Weights of a small GPT-style language model, trained from scratch on English Wikipedia: 20 layers, 7779 steps.
Each number is 128 + 24 x the weight over its row's rms, rounded and kept within 0 to 255. Layers, rows and columns count from 0. The size above them is the row's rms in percent of the matrix's.

# layer 14 attention query, 128x96, rms 0.117, rows 108-127, columns 0-95
size [ 87  93  84  90  85  97  73  88  88  76  88 101  94  89  85  82  73  86  84  82]
[[128 119 111 138 143 130 117 148 102 117 160 149  75 170 114 113 156 159 121 103 155 118 103 118 125 106 119 112 155  77 128 178 189 157 169 141 126 123 124 116 143 143 168  97 134 171 125 103 180 118  99 142  82  92 162 132 118  99 131 100 124 118 137 122 112 157 112 118 126 103 114 116 139 112 160  91 159 144 138  83 122 139  98 121 140 108 131 141 140 126 122 118 156 119 170 107]
 [120 156 128 145 154 105 105 137 110 168 192 142 154 167 125  63 146 101 133 132 124 151 115 130 105 136 151 146 133 110 139 148 169 146 106  79 100  93 102 112 133 130 111 144 134 141 126 126 134 154 101 140 106  68 126 129  79 133 120 129 125 108 143  68 128 151 140 132 143 113 114 156 143 106 172 129 110 109 131 101 131  95 122 128 132 118 187 128 127 166 129 160 146 115 134 104]
 [119 157 140 119 105 161 143 164 134 125 168 125 144 111 132 163  96 141 143 144 123 152 139 147 117 112 140 109 100 162 115 105 113 104 108 108 117 134  99 144 128 104  93 193 115  95 136 112  86 155 159 129 177 137  79 150 151 137 125 122 113 130 162 103 101 143 147 181 114  79 166 117 121 147  84 123 110 121 158 187 116 111 131 154 128 106 138 140  91 110 128 120 139 119 111 131]
 [112 154 113 150 136 115 109 130 120 132 142 157 174 155 144  98 119 130  99 132 112 172  83 126  71 141  99 125 105 158 126  94 145 106  82 107 118 115 113 136 102 127 148 148 110 120 116 154  89 180 117 142 126  99  86 151  93 127 150 159 159 139  91 149 141 162 162 167 143 123 109 139 111 128 167 157 134 137 143 137 157  89 123 100  99 152 161 158 125 159 145 133 117 121 138 133]
 [131 117 122 145 128 139 155 147 135 129 107 129 120  51 141 173 105 136 110 151 115 141 121 164 128 108 106  99 107 155 128 132 133 130 160 138 126 127 111 133 115 144 122 165  87 122 123 126  99 102 174 120 144 121 125 192 169 127 109 138 118 148 125 153 150 113  97 172  96 114 151 107  92 164  80 102 157 136 133 125 143 125 143 122 113 126  94 164 137 113  91  92 172 106 108 159]
 [153 132 163  71 109 137 139 118 110 142 104  95 122  95 111 140  95 124 152 137 138 124 165 107 132 115 146 140 111 137 128 135  86 127 113 139 145 172 142 151 137 144 102 136 145 136 146 122  86  78 149 163 109 146 131 106 193 146  91 140 110 126 150 114  93  92 148 125 150 124 135 127 142 139  66 116 129 133 139 177 109 159 129 150 134 112  90 101  95 124 101 134  82 113  94 142]
 [178 110 151 110 121 147 173 137 156  97 114 122  84 107 135 131 132 133 155 158 126 111 155  84 143 149 154 166 110 111 146 150 127 149 138 125 113 111 127 134 126 147  47 139 142  73 121 107 135 145 115  98 165 147 156  78 177 118 137 101 142 107 143 107 137 129 109 130 130 116 149 130 154 114 113 135  97 106 119 138 114 138 145 144 146 127 161  88 127  88 112 150 121 179 130 114]
 [111  84 148 157 174 111 122 163 169 123 152 143  78 152 106 104 167 121 148 115  98 125 142 138 171 151 116 109 154 138 140 130 145 123 163 118 116 119 101 121 112 142  99 141 179  96 130 125 158 148 122 113 141 125 177 131 142  97 147 103 143 108 141 133 148 131  88  76 106 129 124 147 118 129 125 148 118 101 115  69 130 118 151  84 165 143 123 162 144 128 117 155 167 148 150 127]
 [166 121 113 117 133 150 103 100 134 119 158 122 123 141 100 153 133 162 148 124 155  91 134 123 101  98 131 174 149  90 130 111 154 115 113 177 125 123 125 133 146 137 183 112 115 115 106 109  98 150 157 112 120  81 104 130  95 118 165 148 140 107 116 150 150 155 153 129 123 122  85 109  78 154 115 146 195 162 122 118 135 113 118 127 144 119 131 167  94 113 146 145 129 103 161 171]
 [ 98 105 145 146 154 102  66 106 132 126 158 130 167 149 119  89 136  95 166 129 134 140 177 149 145 144 129 129 118 158 166 118 160 137 126 118 136 140 126 124 104 114  89 158 123  99 134 109  93 148 150 120 155 131 110 103 116 134 115 144 140 151 184  93 126  88 136 132 106  96  98 140 100 134 118 172 108  88  94 150 132 141 156 124 150 126 168 185 112 142 134 137 142 109 146 147]
 [118 107 122 111 150 153  65 137 166  86 116 115 203 120 115 127 109 155 154 116 110 122 126 136 133 131 137 105 107 162 148 127 101 115 163 128 149 170  78 122  89 135  85 153 112 103 130 121 152 116 147 107 196 136 122 137 147 133 124 174 100 133 179 121 108 135 161 140 149 120 124 128 136 166 101 151 152 103 114 127 115 119 119 125 110 151  94 115 107 130 138 114 131 133 109 157]
 [194 115 123 189 143 141 186 126 151 148 122 124  62  92 117 147 142 111 106 128 118 108  99 120 103 158 138 131 127  99 128 120 157 162 169 123 116 120 158 117 114 161 162 134 116 107  98 122 149 117 141 130 108 108 154 145 124  87 116 120 151 122  86 174 150 128  93 137 115 139 124 141 113 136 165 111  99 145 113  93 153 114 141 103 140 153 140 149 119 113 101 125 165 118 164 128]
 [144 114 159 113 146 127 111 128 130 123 142  98 116 118  97 135 109 132 179 123 114 104 190 146 147 126 142 115 126 120 167 128 139 143 128 116 133 154 112 140 138 109 107 148 157 101 151 111 117 116 130 123 167 135 142  91 214 122 121 127 157 101 189  87 116 105 127 143 128 100 125 135 135 122  59 125 110 103 132 131 100 172 136 136 154 104 116 153  82 122  84 145 135 115 133 142]
 [125 125 150 103  90 122 130 117 107 136 145 130  57 131  88 152 130 146 161 143 112 107 174 129 178 122 136 118 164  77 143 152 142 142 129 124 127 124 132 118 159 132 146  94 176 167 130  97 141 117 132 128 134 134 133 119 159 115 133  61 131 135 125  99 100 125 102 113 127  95 145 125 121 124  98 102 131 175 159 114 122 155 150 128 150  94 117 124 125  71  92 138 124 156 152 152]
 [ 79 113 139 123 112 138 139 173 147 123 135 161  73 122 109 115 109 172 150 144 131 117  97 121 139 144 159 148 113 115 143 133 135 112 163 154 109 123  95 149 126 138 124 117 158 168 153  97 194 114 157 109 110 137 166 159  97  94 121 126 136 132  92 152 117 168 139  76 132 121 150 123 150 117 142 150 135 137 154 120 105  91 118 138  98  96 120 107 116  79 146 122 148 163 111 107]
 [ 71 148 107 150 120 134 117 111 108 128 162 121 143 138 158 130 138 143 138 139 158 181 146 145 123 132 124 136 146 159 112 115 141 109  86  95  80  89  52 139 122 101  80 161 162  99 166 164 102 148 129 151 125 155  99 151 139 124 146 138 113 119 159 121 131 124 136 144 119 111 128 134 163 127  89 153 145 116 158 165 122 114 142 155 123  83 143 144 110 111 126 144 153 128 130 159]
 [ 93 142 147 102 122 122 135 137 125 149 171 142 103 165  96 118  84 134 157 155  83 124 172 158 171  91 129 112 150  77 119 152 112 138  86 102 140 125  99 147 132 116 127 137 159 156 138  83 121 145 121  90 153 133 145 129 150 122 113 104 149 144 136 103 112 115  93 101 147 111 171 131  85  87 106 126  74 136 158 131 123 118 142 126 153  96 123 123 121 120 142 116 163 130  94 128]
 [196 100 148 125 163 134 157 124 141  77 167 118 100 139 100 147 146 130 118  99 109  65 131 146 112 116 145 118 118 130 137 128 109 127 145 174 161 184 131 123 140  82 163 123 114 114  92 154 113 152 102 115 158 100 113 124 117 108 163  96 154 121 122 112 129 148 145 117 111 130 119 140  88 121 134 107 114 100  86  74 121 116 112 123 147 166 126 139 123 160 131 130 102 111 132 118]
 [132 125 112  93 100 126 120 119 110 105 138 126  86 145 115 111 138 152 168 128 158 112 136  82 100 162 177 152 121  99 123 131 146 161 146 130 127 129 145 129 113 168  76  94 189 103 134 103 164 153 121 161 113 143 157 100 111 120 119 124 126 126 152 109  96 140 134 110 157 119 147 153 190 121 157 129 111 110 156 155 120 139 132 141 131 122 179  97  95 119 134 162 112 166 141 109]
 [192 108 125 139 154  92 175  73 137 107  95 134  78 109 140 116 151 113 121 117  85 118 153  86 114 168 117 134 148 132 114 120 127 132 125 133 117 135 147 120  95 150 143 120 156  93 108 140 118 168 116 136 120 131 161 111 176 126 115 104 176 112 105 145 156  95  85 142 170 157 142 152 122 107 138 125 104 101 110 133 148 143 154 108 142 158 121 158 128 134  95 129  98 130 130 150]]
# layer 14 attention key, 128x96, rms 0.112, rows 108-127, columns 0-95
size [ 89  92  84  88  83  96  81  86  90  72  82  89  95  87  78  78  71  89  80  82]
[[176 133 150 161 118 119 132 139 120 159  88 153 103 143 155 111 115 152 122 105 154 157 138 125 152 107 168 118 134 102 102 149 147 147 136  79 103 103 123 119  89 150 112 147 124 152 157  83 141 124 117 132 129 103 146 129 111 127 115  74 132 112 125  79 137 117 111 124 117 174 117  92 146 119 131  95 131  98 168 166 168  92 113 160 113 109 129 135  82 113 156 135 176 148 123 137]
 [175 153 143 166  69 104 130 133 123 165 111 158 144 144 187 105 153 130  91 127 130 167 124 125 142 128 158 136 136 111 106 118 114 119  98 100 103 111 112 139 117 118 122  98 122 173 147 152 133 124 105 111 156 110 175 136 113 101 126  98  91 154 113  96 102 116 149 118 140 180 126 126 163 111 139 114 112 125 135 180 109 109 135 143  97  83 123  79 111 121 144 125  92 129 138 128]
 [ 76 158  95  78 133 129 115 134 144 102 164  99 128 124 112 120 135 132 132 157 109  72 114 131  92 106 125  86 124 130 143 110 113 115  98 156 151 178 136 157 138  98 147 141 157 112  88 172 139 144 145 143 142 122 105 132 145 124 128 122 133 150 117 132 132 142 130 157 177  88 156 148  83 159 145 152 146 157 121  74 161 154 146 137 136 119 132 132 145 130 107 131  72 116 144 123]
 [148 129 147 133  70 132 107 137 135 143 117 128 159 146 144 134 169 104 101 122 121 161 102  88 152 138 146 173 163 109 123  74 139 132 113 117 103 123  84 139 114 105 149 105 117 114 142 151 122 102 112  89 140 118 149 144 143 111 128 140  99 168 105 138 122 134 143 139  84 117  85 142 171 120 126 143 144 149 150 169 101 103 160 135 140 114 115  93 120 136 180 120  62 132 156 125]
 [ 75 143 107 113 154 149 126 130 152 106 157 103 107  79  83 160 114 106 160 138 140  61 124 137 116 116 112 109 157 121 125 139 140 137 113 129 148 160 116 149 111 103 132 143 125 100  89 135 139 124 136 106 112 114 131 155 141 148 143 152 114 137 115 164 180 137 115 142 140 135 167 117  79 167 155 117 175 143 130  93 135 157 113 106 130  99 123 156 130 127  62 130 155 156 124 144]
 [ 75 151 101  99 154 122 109 128  99 107 136  90 129  97 125 119  85 146 111 138 125  95 134 146  85 129 114 133  96 141 164 164  92 110 153 143 133 164 157 144 168 141 118 160 134 160 114 143 109 148 142 167 143 179 103 102 158 159  97 151 136 118 151 157 113 112 110 141 165 105 137 142 105 139 126 147 137 139  97  79 128 146  94 105 145 130 133 133 118 141  94 123 148 111  89 161]
 [115 149  86  62 154 125 155 112 160 109 129 173  93 146 106  82 150 151 155 158  96  89 121 145 132  99 118 109 116 120 129 136 141 139 106 150 147 170 181 149 127 131 134 112 165 133 109 115 140 183 133 127 114 120 114 108 127 152 141 118 129 119 107 123 128 114 116 110 153 137 156 155  80 132 128 165 107 111 109  73 149 166 133 103 128 156 146 154 163 125 124 153 119 129 118  99]
 [162 123 112 151 153 132 144 109 142 115 139 180 103 135 104  96 171 143 163 120 126 132 180 144 145 103 124  96 103 102 125 121 161 136 105 130 124 112 108 123 104 139  96  78 168 117 159 120 150 123 125 120 152  87 123 114 117 131 200  97  97  95 111 106 170 156 129  87 147 164 156 136 132 145 129 134 105 108 134  92  87 149 132 138 148 126 127 129 154 121 143 170 126 150 114 114]
 [126 128 167 130 110 122  73 116 167 140 135 126 158 147 135 101 140 158 118  85 109 148 122  92 150 164 160 151 140  94 135 108 146 126 101 109 127 119  90 125 146 157 109 131 133  96 139 146 103 128 153 110 119  90 119 111 144 168 124 142 131 148 155 103 103 107 155 112 141 104  90 140  81 119 118 121 143 121  88 138 185  99 106 132 168 148 142 178 117 142 104 167 134 143 174 130]
 [120 113 118 151 114  97  95 128 122 141 156 137 157 129 136 143 173 125 135 141 173 117 154 122  94 171 165 125 119 142 154 126 111 117 105 146 169 140  96 132 149 129  99 111 120 124 158 188 106  96 118 153 150  84 119 124 139 145 145 141 116 142 128  72 139 147 160 115 130  89 153 135 131 144 134 106 118 131  93 105  58 118 131 138 135 126  87  71 131 149  99 128  89 129 114 150]
 [101  97 117 122 125 148  82 138 113 122 150  84 202 134 104 130 148 146 110 142 142 101 141 134  80 132 137 110 120 162 116 130 109 125 129 103 146 120  94 138 110 117 114 154 107  80 150 148 153 109 138 149 184 112 129 134 125 145 131 154 137 115 176 106 144 165 153 153 126  91 109 144 171 158 148 135 137 129  86 137  71 132 115 126 137 136 101  89  92 142 109 121 128  98 120 146]
 [128 137 144 116 139 124 177 107 181 137  89 163  67 119 134 104 132 120 153 128 111 106 112 129 173 120 106  98 153 106 148 126 148 134 132 141 104 158 160 146  93 122 119  76 148  97 116 108 148 142 122 101  84 106 144 133 138 155 186 131 107 134 100 150 128  86 118  94 104 153 139 132 109 130 147 132 132 113 146 100 169 148 107 114 125 115 121 168 174 111 147 159 146 146 147 120]
 [ 93 134  94 129 143 103 112 102 119 126 160 121 133 116 101 104 123 164 151 161 130  68 141 138  92 111 134  99  95 141 167 160 126 117 128 146 142 173 119 157 158 137  84 143 143 138 125 141 123 148 142 165 148  98 103  82 156 137 147 115 121 115 137  99 116 124 136 119 185 101 166 140 100 142 111 144 129 132 100  55 114 158 112 136 141 123 137 118 145 152  97 147 119 132  86 130]
 [116 140 109 116 133 120 142 116 139 118 143 145  71 135 108 110  64 168 165 141 120 111 151 150 118 115 144 104  98 122 172 148 155 126 113 104 134 128 139 101 143 165  97 160 143 183 134 108  93 151 142 145 119 118  89 105 140 133 133  80 140  98 119 104 111 132 127 105 150 138 158 112  91 137 118 138 120 131 143 104 180 135 100 118 129 141 164 185 133 113 111 148 184 145 119 126]
 [170 115 130  97 130 126 118 132 152 125 146 162 103 182 126 113 100 165  94 120 127 126 151 141 150 107 108  86  85 107 141  84 133 159  92 114 131 108 148 105  91 169 155 156 137 137 135  83 134 115 136  89 155 158 126 125 103 117 156 116 185 120 119 125 150 113  86 132 106 137 127 135 145 159 140 126 133 131 147 141 158 139 107 136 120 163 147 120 144  93 127 129 180 138 180 117]
 [128 164  80 141 132 149  75 101  83 135 140 103 154 138 147 127 163 131 100 166 138 118 126 146 120 127 127 118 109 148 140  93  95 136  91 131 127 112 110 118 142 101 150 165 157 138  94 144 114 137 127 153 134  89 125 176 152 127 118  96  89 135 138 112 141 173 140 136 161 110 156 134 101 131 130 163 143 159 105  92 104 136 185 151 177 106 132 120 121 131  87 148 106 100 127 139]
 [139 153 142 104 120 126 159 139 144 100 176 150  66 141  92 122 100 145 126 109  81 117 164 126 114 101 138  93 105 132 145 159 132 116  85 160 142 147 120 127 141 122 111 173 141 166 143 135 115 135 117 144 144 143 102 109 124  65 150 117 151 109 104 117  99 149 103 122 177 106 194 134 123 125 114 126 122 144 144 109 131 129 130  90 108 151 133 139 168 105 101 144 128 172 112 119]
 [120 125 149 121 141 103 148 148 201 122 141 133 130 121  97  87 148 146 179  92  94 145  83 131 126  88 105 134 148 100  99 145 147 117 162 116 119 150 118 151 144 128 106  70 108  98 132 149 167 142 148 114 123 116 142 111 118 106 155 137 139 160 113 126 115 100 126 122 136 146 136 131 117 118  55 154 103  96 115 123 170 146 139 145 130 144 119 136 171 137 154 131  89 127 136  91]
 [168 143 109  60 126 121 124 132 114 127  79 153  99 173 162  91 152 167 112 149 105 114 147 134 143 123 139 100 100 105 149 121 108 129 137 118 133 156 188 125 113 146 133 142 190 166 132 105 108 179 140 160 142 143 115 106 117 165 171 103 128 143 137  89 131 115 126  97 107 111 137 135 128 127 138 147  86 103 133 112 156 145 123 140 125 149 123 117 103 106 165 141 135 119 131 107]
 [149 137 135  81 135 125 166 115 147 108 118 173  89 131 111 110 157 120 161 130  94 117 129 133 158 124  97 151 140  99 149 149 148 115 160 162 111 159 157 129 130 102  95  72 184 128 122 108 117 165 132 133  71 113 140 111 157 133 166 138  80 123 106 136 137 104 106 110 136 140 154 153 113 104  91 151 116 113 125  81 124 157 144 111 146 110 117 152 162 117 141 153 120 152 122 106]]
# layer 14 attention value, 128x96, rms 0.0866, rows 64-79, columns 0-95
size [102  85 100  93  82  92  96 100  83  94  83 101  91  97  90  92]
[[135  96 128 121 144 165 125 139 113 168 136 143 136 148 111 140 146  89  79 132  75 141 148 142 122  96 116 142 129 144  71 108 125 162 144 122 125 154 121 134 149 177 136 140 119 127  41 156  88 150 129 114 127 124 161 135 109 133 108 151 120 136 111 102 146 102 126 146  74 146 147 101  89 155 116 161 163 158 118 120 172 144 146 142 119 123 153 153 126 125 105 116 107 134 142 131]
 [175 131 116 117 107 136 144 120 131  94 112 144 135 132 112 127  91 161 129 117 105  85  81  87 112 153 154  94 111 116 166 115 100 173 134 143 135 132 115 140 112 123 125 150  95 131  92 144 140 144  92 150 129 130 105  88 135 153 121 141 120 107 135 157 166 120 107 121 169 118 133 114 148 127  98  93 119 209 151  86 118 110 118 131 153  85 124 123 125 159 110 153 147  88 126 110]
 [128 154 122 107 134 166 116 109 127 133 162 104 134 134 179 151 146  91 132  95 107 101 140 141 109 170 131 120 140 140 126 145 136  71 144 148 146 162 116 107 105 143 168 146 161 126 157 130 129 146 148 128 145  76 100  99 155  98 139 117 117 136 119 135 146 147 116 105 123 107 109 160 168 138  78 135 127  73 158 131 147 189 111 122 143  93 125 102  92 102 163 129 143 114 109 138]
 [114 121 140 134 126 156 122  85 140 155 128 137 145 143 175 110 168 129 128 115 106 149 177 132 140 144  89 151 140 171 116 137 134 109 109 129 126  51 141 129 105 100 122 140 143 124 148 119  84 153 163 116 141 111  76 115 155 108 159 117  98 152 116 132 149 145  95 102 106  96 132 134 169 120 122 137 173 101 151 103 109 165  91 120 164 126 124 143 137 119 130  96  98  95 110 139]
 [116 116 114 123 137 102 102 135 146 167 133  95 128  99 137 129 141 144 155 114 125 106 134 100 166 130 132 164 130 109 128 134 159  82 139 112 117 101 163 144 159 156 108 133 140 139 137 117 144 135 162 114 107 139 139 110 122 107 127 123 160 162 120 155 126 164 128 153 119 142 152 115 133 190 130 157 123  90 101 142 138  47 134 147 108 135 133 119 153  96  67 113 103 102 147 191]
 [133 137 116 135 138  98 131 158 115 103 142 110 116 136 133 147 103 136 112 128 182  72 106 105 148 115 112 106 100 109 131 137 117 202 120 132 153 167 139 108 133 112 141 116 127 133 177 133 183 103 140 131 176 146 133 123 115 132  94  95 132 138 111 125 123 130 142 127 131 117 109 153 142 146 131 106 125 182 120  94  89 135 182 106 117 126 122 164  82 115 153 157 105 138 168  94]
 [129  94 122 103 104  95 153 100 129 145 113 140 107 149 137 130 129 108  95 132 163  86 146 138  77 163 158 151 119 118 160 108 103 120 146 160 120 112 155 129 130 114 154 148 152 118  94 119 150 137  40 119 130 138 171 117 125  98 100 136 126 103 144 139 167 114 107 123 164 128 108 131 147 163 133 138  74 150 113 119 155  94 126 134 142 139 138 145 124 149 126 130 173 137  75 129]
 [120 175 148 119 139 178 117 131 135  89 142 144 118 139  76 108 128 130 130 134  84 140 161 100 131 140 113 100 147 116 104 143 109 102 136 111 161 178  97 137 136 158 149  98 152 124 123 159 167 125 130 112 172  65 110 143 111 137 122 122 129 137 152 160 135 130 130 114 124 127 104 153  84 152 137 144 122  87 101 103 166 123 110 131 112 133 126 149  98 118 133 125  85 119 124 196]
 [ 99 144 141 133 108 117 138 139  94  96 160 158 130 117 103 117 145 161 161 127 140 189 146 137 129 107 116 132  88 143 155 133 122 139 101 124  89  65 165 116 115 115 125 115 120 133 179 135 148 128 102 136 171 157 113 126 139  92  99 127 109 124 146 125 124  99 134 108 152 121 114 146 180 133 144 128 113 114  86 149  80 114 113  91 128 173 135 129 113 101 132 169 132 102 178 138]
 [118 152 146  94 159 123 113 124 162 102 120 163 131 150 129 147 116 179 149 145 179 154  99 152 118  89 148 183 135 145  99 123 119 118 116 130 118 129 113 108 111 166 133  91 118 133 143 124 112  73 133  93 110 125 140 175 175  91 127  99 151 121 113 128 104 118 147 111 139 147  82 103 144 103 110 187 126  96 125 151 110 131 150 122 113 123 111 123 160 125 120 167 169 130 126 128]
 [137 114 127 131 149 120 112 142 141  88 119 157 125 123 146 130 130 167 139 131 110 127 112 107 130 174 107  93 140  47 137 152 164 127 151 125 123 133  99 138 162 132 133 137 124 125  82 136 122 122 112 135 142 133 137  77 108 175 148 143 172 128 116 139  78 113 126 128 133 147 131 131  88  94 124  79 117 163 106 114 161 119 180 162 139 141  97 147 128 130  77 107  99 141 145 156]
 [128 137 112 122 105  99 124  95 149 139 157 154 130 135 146 130 118 127 138 111 155  98 104 137 105 129 149 101 110  97 160 113 102 147  84 122 123 148 122 147 130 157  93  84 163 131 128 106 178 157 138 117 135 107 115 147 157  78 161 113 156 121 124 124 117 157 106 152 162 130 142  99 159 151 134  92 145 149 135 121 122  78 160 120  98  98  88 126 109 116 102 147 202 110 151 150]
 [109 120 140 122 122 124 120 146 131 161 123  98 107 111 127 121 141 141 148 142 110 122 135 119 119 153 146 121 116 122 162 113 127  59 167 132 151 134 160 123 126 150 126 108 143 133 120 145 156 137 149 151  92 123 156 120  89 111 114 138 151 150 138 144 142 156 123 161  99 114 145 127  93 168 133 101  65  98  99 170 145  98 129 145 129 145 213 156 150 126 144  90 132 102 102 179]
 [133 157  88 125 146 131 132 129 139 134 171 148 116 124 108 132 125 103 117 132 125 164 109 130 121 161 168 100 141  90 120 105 132 140 121 142 143 164  58 138 127 153 129 159 137 128  69 142 121 120  86 101 135 128 161 166 103 113 108  96 132 135 144 128 160 103 129 109 143  73 101 133  89 115 148  93 124 153 149 123 144  75 145 138 156 168 172 161 115 124 105  97 134 126 136 121]
 [132 110 137 126  70  34 144 136 118 105 124 135 125 131 135 167 141 152 108 140 124 163 109 136  98  97 158 132 125 122 134 141 108 112 106 175 144 146 103 180 102 120 116  92  65 128 132 125 121 121 155 147 122  89 121 140 134 122 101 160 117 104 125 132 139 126 146 174  88 142 136 129 139 128 113 112 127 155 124 127 147 108 109 133 139 146 115 118  67 171 117 124 106 151  99 124]
 [145 128 111 124  93 152 125 118 126 100 154 101 137 112 117 135  99  63 166 127 131 131 100 165 141 154 143 128 100 121 184 132 139 105 118 126  70 118 108 110 148  94 132 137 130 147 136 104 140 114 111 133 124 135 125 161 173 125 154  99 157  92 137 136 107 185 124 168 141 104 143 111 167 143 118  93  99 163  99 130 128 131 151 132  69 117 103  91 121 119 137  95 153 122 121 143]]
# layer 14 attention output (transposed), 128x96, rms 0.0894, rows 64-79, columns 0-95
size [ 98  87 101  93  87  88 108  98  75  92  78 101  89  95  96  92]
[[148 116 150 143 125  96 155  95 134 117 147 131 121 134 159 107 109 160 158 107 162  89  99 113 136 137 145 116 171 126 153 118 121  92 100 142 156 141 160 143  71  98 110 110 180 146 174 115 152 128 128 136 120 129 106 130 154 130 107  67 131 108 152 171 126 112 112 118 157  95 120 135 136  94 142 119 115 120 110 114  79 131 128 114 145 156 102 112 149 168 178 118 143  94 109 120]
 [107 113 152  95 150 115 150 150 122 151 120 122 102 109 118 137 128 196  76 143 117 118 183 131 136 110 119 106 146 123 116 131 150 131 135 142 122 131 137 101 139 158 163 118 161 147 111 101 134 124 146 119 137 130 122 147 116 113 184 116 157 113  89 110  93 152 127 163  81 126 126 125 143  84 150 157 159 110  80 131 151 169 122  85 158 139 108 130  93 119 131 102 143 148  74 124]
 [120 138 144 121 101 110 117 123 139 124 110 146 153 136 100 102 124 116 155 123 136 190 112 124 162  89  76 122 160 129 148 148 161 161 108 101 116  98 123 127 123 117 102 129  91 109  76 125 145 143 140 140 104 155 148 144 134 153  87 152 161 148 117  88 135 145 161 134 101 140  94 109  77 129 170 128 137 155 105 145 111 116 146 109 127 155 172 129 150 155 116 121 134  79 175 121]
 [148 141 161 116 109 121 111 153 133 126 140 119 173 127  76 138 123 130 152 126 103 136  94 151 136  58 112 112 124 119 113 132  98 145 121 151 149 182 124 127 118  99 122 121 121 110  97 131 128 125 132 132  95 148 156 132 117 142 102 151 141 151 135 109 117 116 169 110 135 183  86 115  45 126 144 141  64 146 109 154 140 147 155 151 149 134 159  91 116 154 132 138 142 126 127 116]
 [120 151 111 163 111 160 132 128 131 102 135 132 131 157 139 118 102  86 137 106 140 134 119 147 106 149 136 127 104 128 153 164 121 161 118 101 144 149  89 108  87 124 175 163 122 167 136 170 114  99 102 119 108 110 131 117 133 140  68 137 104 111 128 104 116  88 168 146 154 154 126 162 140 121  88 124 100 130 182 154 103 163  82 115 106 125 132 115 155 155 132 160 118 130 134  81]
 [154  88 155  89 145 132 113 124 135 162 126 137 133  85 134 117 129 142 124 114 150 136 119 168 105 143 156 146 127 152 142 118 169  87 178 100 110 102 158 136  88 156 119 139 120 138 104 117 122 156  82 118  88 119 140 143 148  96 163 159 131  71 101 142 122 146 108 170 119 109 132 134 125 129 119 124 182 104 140 117 146  81  79 135 112 107 130 126 162 125 120 129 172 138 154 134]
 [ 87 137 119 119 134 106 127 125 123  91 112 121 134  96 115 171 118 176 134 143 100 139 145 134 137 124 133  64 136 167 139 144 142 147 115  86 143 131 127 152 148 147 127 121 125 108 149 151 124 117 198 136 124 147  80 156 155 146 162 106 136 132 106 111 140 159 107  99  82 122 155 108 105  86 128 121 150 124 125 107 128 164 122 119 134 149  77 162 115  80 117  98 162 155 140 143]
 [128  90 141 171 156  99 122  96 105 163 119 141 166 124 191 137 124  87 117 137 161 106 108 160 117 113 110 128 158 151 122 120 135 156 107 137  96 107 144 122 136 122  92 146 123 135 129 111 105 130 135 159 129 159 109 136 158 129 112 133 103 132  81  83 133 121 127 104 164 145 119 133 173 141 150 143 152 143  91 139  83 122 191 119 131 140 115  98 155 160 117 117 149  80 102 118]
 [164 113  88 150 115 154  98 161 180 117 113  79 142 121 145 176 130 122 112 135 135 126 108 165 138 102 135  96 111  99 106 130 129 137 143 169 158 115 134 119 128 138 118 154 114  68  97 129 111 136 116 140  96 119 131 124 114 160 173 194 135 139 132 131 150 153 148 121 127 127 118 136 126 121 121  55 113 138 158  94 142 134 133 131 121  85 129 140 110 115 106  72 147 142 131 128]
 [129 131 118 163 116 127  86 139 123 152 116  70 130 140 141 119 126  63 129 121  98 114 166  85 148 177 139 134  86  72 138 130 124 141 166 102 138 143 127 152 153 108 103 131 118 127 140 122 128 134 113 118 183 145 113 107 113 160  99 177 118 160 146 115 133 108 108 163 157 100 183 119 114 141 136  87 128 163 120 134 124 105  99 145 103 138 139 120 117 130 134 102 126 141 164 130]
 [ 82 130 123  92 141 140 149 127 106 148  97 143 109 149 115  91  95 123 111 123 144 113 130 146 145 150 150 150 122 177 108 116 112 136  91  95  95 140 153 140 112 140 161 105 125 137 181 145 135 146 143 137 133 156 131 174  97 121 120 116  76 129 119 139 120 139 122 165 120 131 146  98 220 169 136 127 125 112 139 112 128 123  87 124 115 129 119 119 132 131 136 154 121 133  63  95]
 [125  58 164 129 160 158 117 147 161 114  87 113 121 105 134 142  78 136 139 151 135 116 143 131 153 147 123 120 139 128 131 115 117 144 168 102 134 119 108 141 101 137 122 179  91 154 120 118 125  82 110 131 150 137 144 138 116 143 100 134 131 121 108 149 126 120 157 142 106 133 143 186 133 121 114 173 115 119  81  99 107 178  95 110 120 133 130 129 111 106 113 122 114 203 159 131]
 [ 83 155  84 164 105 129 169  71 148  81 137 127 137 130 155 143 114  91 130  99 134 136 129 152 111 142 103 125 132 168 128 161 149 139 114  87  95 125  87 125 174 124 173 166 125 160 150 136  99 130 118 100 126 105 116 152 151 141 113 113 118  88 142  99 140 132 151  79 140 135 133 119 138 119 135 152 137 127 206 119 126 153 130 125 122 135 106 122 118 144 115 154 117 124 124  99]
 [105  70 147 148 143 147 179  96 126 111 115 109 106 132 168 127 127 138 144 118 138 132 129 135 147 133 108 135 146 136  89 131 147  71 132 141 101 112 187 129 144 109 145 113 109 100 163 145 141 144 164 141 129 134  99 131 198 142 162 103 132  96 106 138 106 143 104 142  95 144 142 135 146 141  98 136 137 114  79 111 113 168 143 123  98 135  63 113 131 113 156 148 117 133 138 139]
 [164 109 124 120 139 180 128 117 122 129 132 138  54 102 110 121 146 138 102 161 132  97 163 119 120 162 133 134 142 121 129 156 156 137 123 122  90  83 150  95 153 110 125 138 196 109 147 156 136 140  98 141 137 168 143 143  89 125 157 103 152 137 126  97 156 134 103  83 129  95 128  95 104 111 148 107 114 130  89 105 124 129 171 136 159 141 134 121 134 106 106 123 145 162 137 103]
 [ 78 109  99  90 126 145 176 155 156 127 102 134  65 155 134 120 113 142 114 169 113 122 153  97 115 148 116 137 125 101 119 112  92 140 140 142 171 111 115 140 153 193 117 120  98 100 108 124 162 121 134 135 133 129 127 118 119 111  89 139 146 104 111 158 115 121 141 121  80 151 117 171 144 126 126 141 133  98 156 166 124 131 113 101 140 109 127 160 122 133 106 168 114 178 167 142]]